{
  "n_layer": 12,
  "d_model": 256,
  "n_head": 4,
  "n_kv_head": 4,
  "head_dim": 64,
  "d_mlp": 1024,
  "vocab_size": 8192,
  "activation": "polyrelu",
  "norm": "rmsnorm",
  "norm_place": "pre",
  "norm_eps": 1e-06,
  "positions": "rope",
  "rope_base": 1540.0,
  "rope_fraction": 0.5,
  "qk_norm": true,
  "attn_scale": 0.125,
  "bias": "none",
  "tie_embeddings": false,
  "parallel_block": false,
  "extras": ["some layers without attention", "local attention windows", "exclusive self-attention", "value embeddings", "learned residual scales", "skips across layers"],
  "init": "uniform",
  "init_std_qkv": 0.0301,
  "init_std_o": 0.0,
  "init_std_up": 0.0301,
  "init_std_down": 0.0,
  "optimizer": "muon_variant",
  "lr": 0.0108,
  "lr_mult_down": 0.7,
  "beta1": 0.93,
  "lr_head": 0.0115,
  "grad_clip": 2.0,
  "warmup_steps": 22,
  "schedule": "wsd",
  "decay_fraction": 1.0,
  "decay_shape": "linear",
  "final_lr_fraction": 0.0,
  "batch_tokens": 65536,
  "seq_len": 2048,
  "doc_mask": true,
  "train_tokens": 572000000,
  "steps": 8729,
  "dataset": "wikipedia_en"
}
Each number is 128 + 32 x the weight over its row's rms, rounded and kept within 0 to 255. Layers, rows and columns count from 0. The size above them is the row's rms in percent of the matrix's.

# layer 4 MLP up, 1024x256, rms 0.176, rows 295-307, columns 0-127
size [104 100  96  91  96  94  97 105 100 104  88 101 102]
[[126 139 133 138 127 126 109  75 106  77 153 102 165 133 144  93 120 101 146  89 120 128  70 140  63 128 138 189 128 102 124 134  98  99 186 124  76 126  89 144 128 141 125  79 128 137 101 136 106  64 114 114  78 104 129 111 139 150 199 113 155 121 168 111 121 116  64 118 148 135  94 144 226 138 115 166 201  99 190  49 155 138 136 130 118 118 130 147 130 113 111 120 120 162 148  97 115  76  78  70 149 111 133 122 130 128 131 131 139 142 110 175  83 162 123 163  99 111  97 135 132 110  75 144 125 197 201  99]
 [157 132 143 119  58  76 111 177 135 103 148 119 145 110 110  81 134  77 147 146  81  43 135  98 182 154 135 118 129 129 162 106  10 140  77  75 109 164 115 130 139 163 118 132 172 136 122  50 156 174 156 163 138  85 103 117  90 128 152  96 107  87 146 129 149 102  95 128 187 127 169 140 124 115 212 124  95 131  93 164 189  96 142 182 122 157 125 133 119  89 102 149 142 203  92 148 154 141 154 158 147 128 120 117 117  95 144 182  92 124  95 118 134 126 128 119 113 187 131 101  89 111 142 171 103  91 162 168]
 [ 82  94 111  98 127 147 123 171 138 107 137 130  88 144 139 129 177 173 108 112  86 163 137  98 128  40 136  99 142 158  80 136 163 129 106  71 179 104  57 200 137 147  94 122 139 126 130 129 166  57 130 155  86  92 162  89 118  94 108 102 106 128 152  99  73 131 104 104 166  98 153 147 143 103 126 130 104 139 162 142 162 149  95 109  66 105  94 120 178 107 143  68 153 162 103 123 132  74 132 139 137 156  96 136 114 180  82 133  96 112 135 126 120  94 108 128 103  68 132 152 181  64  75  86  97 194 138 125]
 [ 86  94  58  66  90  88 164 181  79  91 155 120  92 137 122  96 162 159  97 136 136 155 107  83 123 136 109 120 124 124 121 133 110 155  88 165 155 125 130  66  99 102 156 103 124 108 132 137 168 149  91 159  89  97 123 116  62 135 137 121 149 197 116 140 138 153 119 155 204 109 135 149 156 107 100 111 156 149 139  99 119 160 111 122  99 171 126 167  96 119 145  82 166 128 121 138 119 135 138  67 170  62  58 174 165  75 115 115 196 117  70 110  95  95 125 161 138 159 110 115 147 156 134 152 152 127 120 135]
 [118 104 125 116 164 157 163  92 183  89 101 135 181 130 104 107  67 154  81 165 138  90 205  73 160 119 129 101 125 137  82 158 107 149 167  88 151 105 146  89 144 174 209 113 164 144 146 131 133 104 110  83 121  59  91 174 117 203 114 139 201 109 126 165 107 120 128 152  97  87 135  88 126 125 175  58 135 116 126  99 147 144 173 148 125 116 127 147 144 119 134  81 149 108 157 147 110 149 116 130 146 203 157 141 105  84  75 161 121 124 116 187 192 148 152  95 119 126 173 127 156 196 133 118 162 148 129 169]
 [103 105 167 137 122 154  58 185 140 171 130 143  69  96 117 115 222 153  98  99  73 157 151 107 119  72 114 160 126 136 156  32 116 164 134 121 131  88 203  57  85 186 122 168 103 155 124  88 100 180  99 110  83 112 137 170  97  71 115 136 143 107 120 132 125 143 116 114 123 125 182 165 145 112 128 103 131 160 146 149 191 164 103 116 146 149 172 160 177  76 200 102 103 135 176  79 107 158 128 129 173 149 148 110  90 130 101 124 117 154 162 162 154 111 146 133 137 125  94 164  80 100 113 165 148 113 104 143]
 [120 120 164 139  77 182  94 146 148 100 148 130 118 185 127 122 199 120  92 140 121 180 127 120 173 103 116 185 159 105 112 129  92  96 116 111 137 156 132 121  75 176 178 140 220 129 108 124 148 156  84 138  82 118 139 179 151 165 120 138 100 114 201 109 121 151 121 150 114 150 129 106 160 148  62 115 115 134 185 135 110 185 149 172  79 122 177 134 112 117 102 118  98  51 145 148 106 139 112 155 114 126 131  77 105  99  83 186  92 140  60 154 181 112 136 155 148  91 112 178 134 107 102 134 165 143 191 110]
 [105 115 192 134 159 153 161 108 164 118 128  63  95 148 117 146 142 117 175 106 119  91 108 162 124 120 140 105 121 135 121 135 134 175 107 125 109 133 158 138 170 156 110 151 125 116 136 107  99 132 105 128 131  80 110 112  89 130 192 160 105  95 136  94 134 117 144 138 200  91 156 140 188 208 103 144  88 123  96 130 149  99 132 123 114 117  74  83 154 128 174 131 177 132  88  83 135  95  86 123 144 106 112 118 208  55 149  89  73  70 162 143 102 118  84 202 129 163 126 197 168 144 135 145 121 157 106  91]
 [154 160  81  55  54 180 156  98 195 131  67 177 125 150 114 108  69  92 136  78 102 159  94  82 153 121 163 173 131 127 161 142 100 178 100 114 114 142  98 168 143 124 121 138 126 153  90 193 109 176 166 170 104 107 153  81 151 150 148 183 154 136 161 110 148 128 127 122 169 100  99 127 152 127  77 135 157 106 140 106  84  78 119  92 137 159 125 117  87 138 124 137 108 165  74 162  51 137 132 123 126 100 157 158  97 125 169 138 144  86 113  95 168 134 145 143  79 105 124  99 169 130 138 157 111 133 128 147]
 [133 165 119 132 184  78 218 110 143  97 109 140  91 102 141 131 113 109 145  92 142  93 158 152 158 151 133 149 136 132 109 103 136 109 144  69  92 144  66  97  97 169 123 114 127 147 109 149  83 103 142 144 138 124  80 158  97  92  95  89 127 144 116 185 105 133 115 129 195 132 104 115 159 209 134 172 221 146 116  69  71 111 192 109 105 122  99  50 142 125 131 129  62 155 155 108  93  85 122 177 114 173 137 136 144 132 139 159  70 133 135 120 124 119 115 180 170  82 135 147 145  69 103 131 121 106 190 153]
 [119 106  84 142 111 149  80  96 149 154 144 116 137 175 154 151 127 119 107 129 121 106 165 101 102 158 148 207  57 143 183 175 177 124 111 152 110 119 116 150 131 105 157 117 127 124 114 169 185  89  74 126 204 110 133 134 144 160 142 135 150 153 154 140  57 170  86 118 120 160 100  78 127 110 172 149 148 157 122 148 161 149 125 145 166  82 146 101  73 145 184 119 146 146 104  73 138  88 118 159 139 137 112 167 132 131 134 137  68  80 178 175 165 111 103 106 112 102 127  82  92 178 116 126 104 118 129  96]
 [124 130 128 164 151 137 109 113 146 135 139  95 105  82 124  72 138 132 144 117 169 130 108 136  92 135 125  89  94 130  81 117 128 126 124  85 121 158 124 158 120 130 159 169 170 152 165 142 134  71 155 143 150  46  95 193  99 138 163 122 169 168 176 159 129 151 184  98 101 144 151 114 136 180 140 151 136 135 113 148 153 141 117 223 153 147  94 114 150 173  83 117 153 137 123 127 141 169 133 119 117  76 177  89  91 170 130 115  53 168  81 129  82  72 153  90 135 101 179 133  95 114 169 123 123 133 135 113]
 [173 159 124  99  78 134 135 179 168 100 142 165 124 143 123 119 105  64 195 137 122 161 113 103 113 109  96 153 144 168  82 134  77 141 146 109 148 130  73 100 176 143 100 150 111 131 156 160 141 123 194  91 121 187 110  66 104 162 124 128  88 111 146 107 149 107 127 106 108 163 112  84 169 124 123 126 107 138 180 157 116 143  57  96 166  87 105 146 164 109 101  73 103  96 174 164 107 101 153 118 102 159 141 146 134 105 161 204 151 121 115  76 154 111 139 101 134 152 131 110 163 125 137  95  95 165 112 131]]
# layer 4 MLP down (transposed), 1024x256, rms 0.0571, rows 295-306, columns 0-127
size [101  99 100  92 102 103  95  99  99 105  97 102]
[[143 148 121 133 133 123 131 142 146 110 133 120 101 119 137 142 137  88 100 180 160 114 129 142 172 131  84 136 134  90 115 145 135 110 123 104  75 149 202 140 146 114  98 164 134  83 117  75  52  76 121 113 189 122 116  75 118 123 157 173 133 109 108 101 124 190 127 111 118 151  95 174 160 155 110 157  81 132 141 152 154 150 170 125 138  94 126 164 146 101 107  85 118 133 187 169 157 160 148 120 157 154 115 136 112 131 172  79 100 132  68 121 133 115 118 193 131 159 148  97 140  55 126 159 101 146 138 167]
 [140 116  91 107 115 138 121  96 111 135 139 165 121 152 111 107  83 113 157  59 118 136 140 112 223 153 136 152 103 129  69  88  54 137 154 180 131 145 131 179 208 132 163 137 101  89 193 137  73 199 147  74 120 157 132 128 103 140 126 110 125 134  39 164 135  87 178 160 151 115 153 106 102 126 139  92 135 140 141 158 123 169 131 152  99 163 132 138 149 132 178 166 115 110 141 118 148 145 131 162  98 153 124 123 123 107 104 130 117 102 119  87 168 126 146 119 110 146 118 150 152  74 161 123 125  86  98 177]
 [148 145 147 129  82 157 152  74 128 150 147 175 123 103 124  70 121 146 179 103 134 112 148 122 126 108 114  96  83 167 110 144 137 124 128 124 129 144 127  94 167 129  87 135  71 155  80 151 119 110 194 163 152 117 181 144 162 176 153 143 149 116 125 145 103 155 179 109  67 128  86 138  77 107  95  76  83 111  67  89 106 114 103  88  99 103 101  95 151 133 111 114 113 116  64 121 203 154  83  94  98  72 115 132 189  65  94 138 200 111 142  66  89  44  93 130 136 175 123 164 132 119  98 152 137  73 129  81]
 [153 105  92 137 170 162 159 108  87 156  70 120 148  72 122  84 148 133 158 127 139 174 191  87 173 139 110 113 143  74 121  48 130 141 184 200  67 133 160 116 108  93 115 133 122 149 131 166 151 146  69  87 136 123 166 112 143 150 136 127 166  89 142  97  82 193 187  73 123 108 112 102 131 141 131 151 126 116 183 118 168 117 199 123 134 137 106 122 100 138 173 129 118 117 132 135 116  47 132 142 156  87 127 103 119 116 122 159 186 120 167 131 164 138  90 126 121  99 168  84 184 140 123 142 164 138  96  94]
 [125 115 161 108 148  83 143 130 118 190 127  86 238 121 139  92 137 107 133 127 187 102 140 172 128 117 118 116 137  78 105 119 125  99 171 120 184 151  65 119 119  96 178 116 141 152 128 123 123  85 174  83 117  85 131 132 143 130 132 103 191 140  99  88 194 143 129 132  81 138 101  83 105  85 160 113 120  68 116 107 102 166 186 103 133  90 132  86 142 120 177 152 132 109  96  92  92 153 139  98  70  84 168 148 103 117 176 153 125 125 101 127 111 148 127  55 147 109  86  90 147 157 112 148 229 146 145 110]
 [ 94 134 123 134 144 125 133 147 151 154 136 147  91  89 165 128 123 114 114 121 174 167  60  79  91 115  84 190 153 126  37 121 141 163 147 104 175  99 126 133 187 105 185 101 127 176 141  95 102 120  50 163 106 105 143 144 128 107 136 161 113 105 115 211 117 118 156  83  89 145 175 121 133 164  99 139 103 124 119 149 158 110 169 173 163 150 134 104 146  86  88 139 168 131 223  72  86 165 190 104 147 141 174 104 129  83 170 140 164 159 165 153 155 108 146 144 150 114  84 149 127  43 130 173 129  94 183 166]
 [157 122 132 157 117 149 114 125  97 214 131 130 105 107 135 186  83 149  64 101 132 134 103 145 110 139 107 126 127  80 105 170 114  44 137 130  99 137  82 154 123 101 153 122 139 147 103 145 103  77  84  94  69 113 115 128 182 141  84 126  74  75 132  69 112 134 115  97  99 107 148 111 148 113 121  84 176 149 137  82 110 168 128 103  93 137 126 156 145 150  96  91 140 157 110 127  96 130 217 163 165 127 145  93 122 142 107 154  87 114 130 125 150 118 129 172 125 127 167  93 171 104 104 140 170 117 189 161]
 [175 163 148 167 137 130 150  97 138  88 137 123 111 143 107  72 137 117 105 168 179  74 123 174 105 126  98  83 162 158 116 108 116 162  69 135 160 102 162 101 108 101 115  93 142  88 142 197 108 109 126  87 140 123 118 118  71 151 145 143  97 110 158 140 170 155 185  30 160 131 154 167 120 177  53  98 131 112 179 106  97 135 123 133 138 169 130 162 146 167 190 187 134 126 138 125 129 101  97 172 137 122  84 144 132 120 110 149 149 146  98 149 171 156 101 110  80 157 165 172 131 112  68 149 174 139 131 105]
 [150 119 124  73 104 117 104 114 146  72  76 121 112 149  62 146  94 124 121 141  96 180  97 167 113  72 117 178 141  93  82 170 119 159  77 132 130 124  88 118 130 107 134 134 164 167 135 133 100 118 162 130 120  80 158  72  77 125 126 184 106 159 105  78 153 100 131  97 166 112 109 116 202 116  83 135 165 156 114 145  95  84 114 117  71 125  78 141 154 149 152 134 145 156 120 110 133 143 139  95 135  79 217  87 149  89  25 132 180 109 130 166 182 139 138  94 129  61  53 178 127 178 175 146 121 131 125 143]
 [144 180 119 140  88 153 128 168 134  63 144  97  89  84 174 101  85 111 195 126  95 108  94 162 153 121 128  85 160  91  99 155 167 119 146 107 104 135 169 177 149 141 124 151 149 178  62 162 173  94 137 106 103 114  99 100 126  76  76 153 172 158  58 151  82 139  52 161 155 168 112 203 119 149 156 102 161  44 148 119  70 146 140 147 161  99 191  88 158 198 131 160 120 104 146 131 112 133  97 123 156 107 122 127 141  99 113 102 139 163 140 143 131 115  90  86 185 153 105  88 171 120 104 100 126 120 148 138]
 [ 93  79 166 111 160  63 114 163  91 151 165 157 131 135 121 156 134 183 185 126 135 168 174 144 136 139 130 140 140  97 106  85 108 101  53 129 100 132 111 139 142 112 141 131 127  75  56 183 100  47 152  72 143 162 113 189 144 138 141 125 181  48  67  73 156 190  70  84 144 185  88 151 164 122 193 146 183 154 125 107  89 145 115 159 105 158 146  98 104  92 100 120 171  73 151 178  88 127 124 157 116 148 106 167 192 129 150 121 123 109 155 105 110 136 110 119 178  98 181 152 140 157 154 162 127 158 119 166]
 [ 92 151  82  79 150 122 138 147 135  91 148 144  94 180  86 144 160 153 194 100 118  86  86 132 153 179 152  76 130 110 204 128 129  94 120 117  92 157 109 108  61 115 129 118 180  69  99 128 126 109 101 169 147 106 106 147 139 108 137  86 104 137 144  72  79 127 131 147 130 141 163 142 127 149 116  79 200 116  94 121 118 151 134 152 128 148 121 116  88 133 118  77 113 162  92 115 132 131 147 147 107  93 137 120 113 124 113 115 161 102 143 127 172 160 177  89 145 137 140 101 187  52 102 154 114  90 149 104]]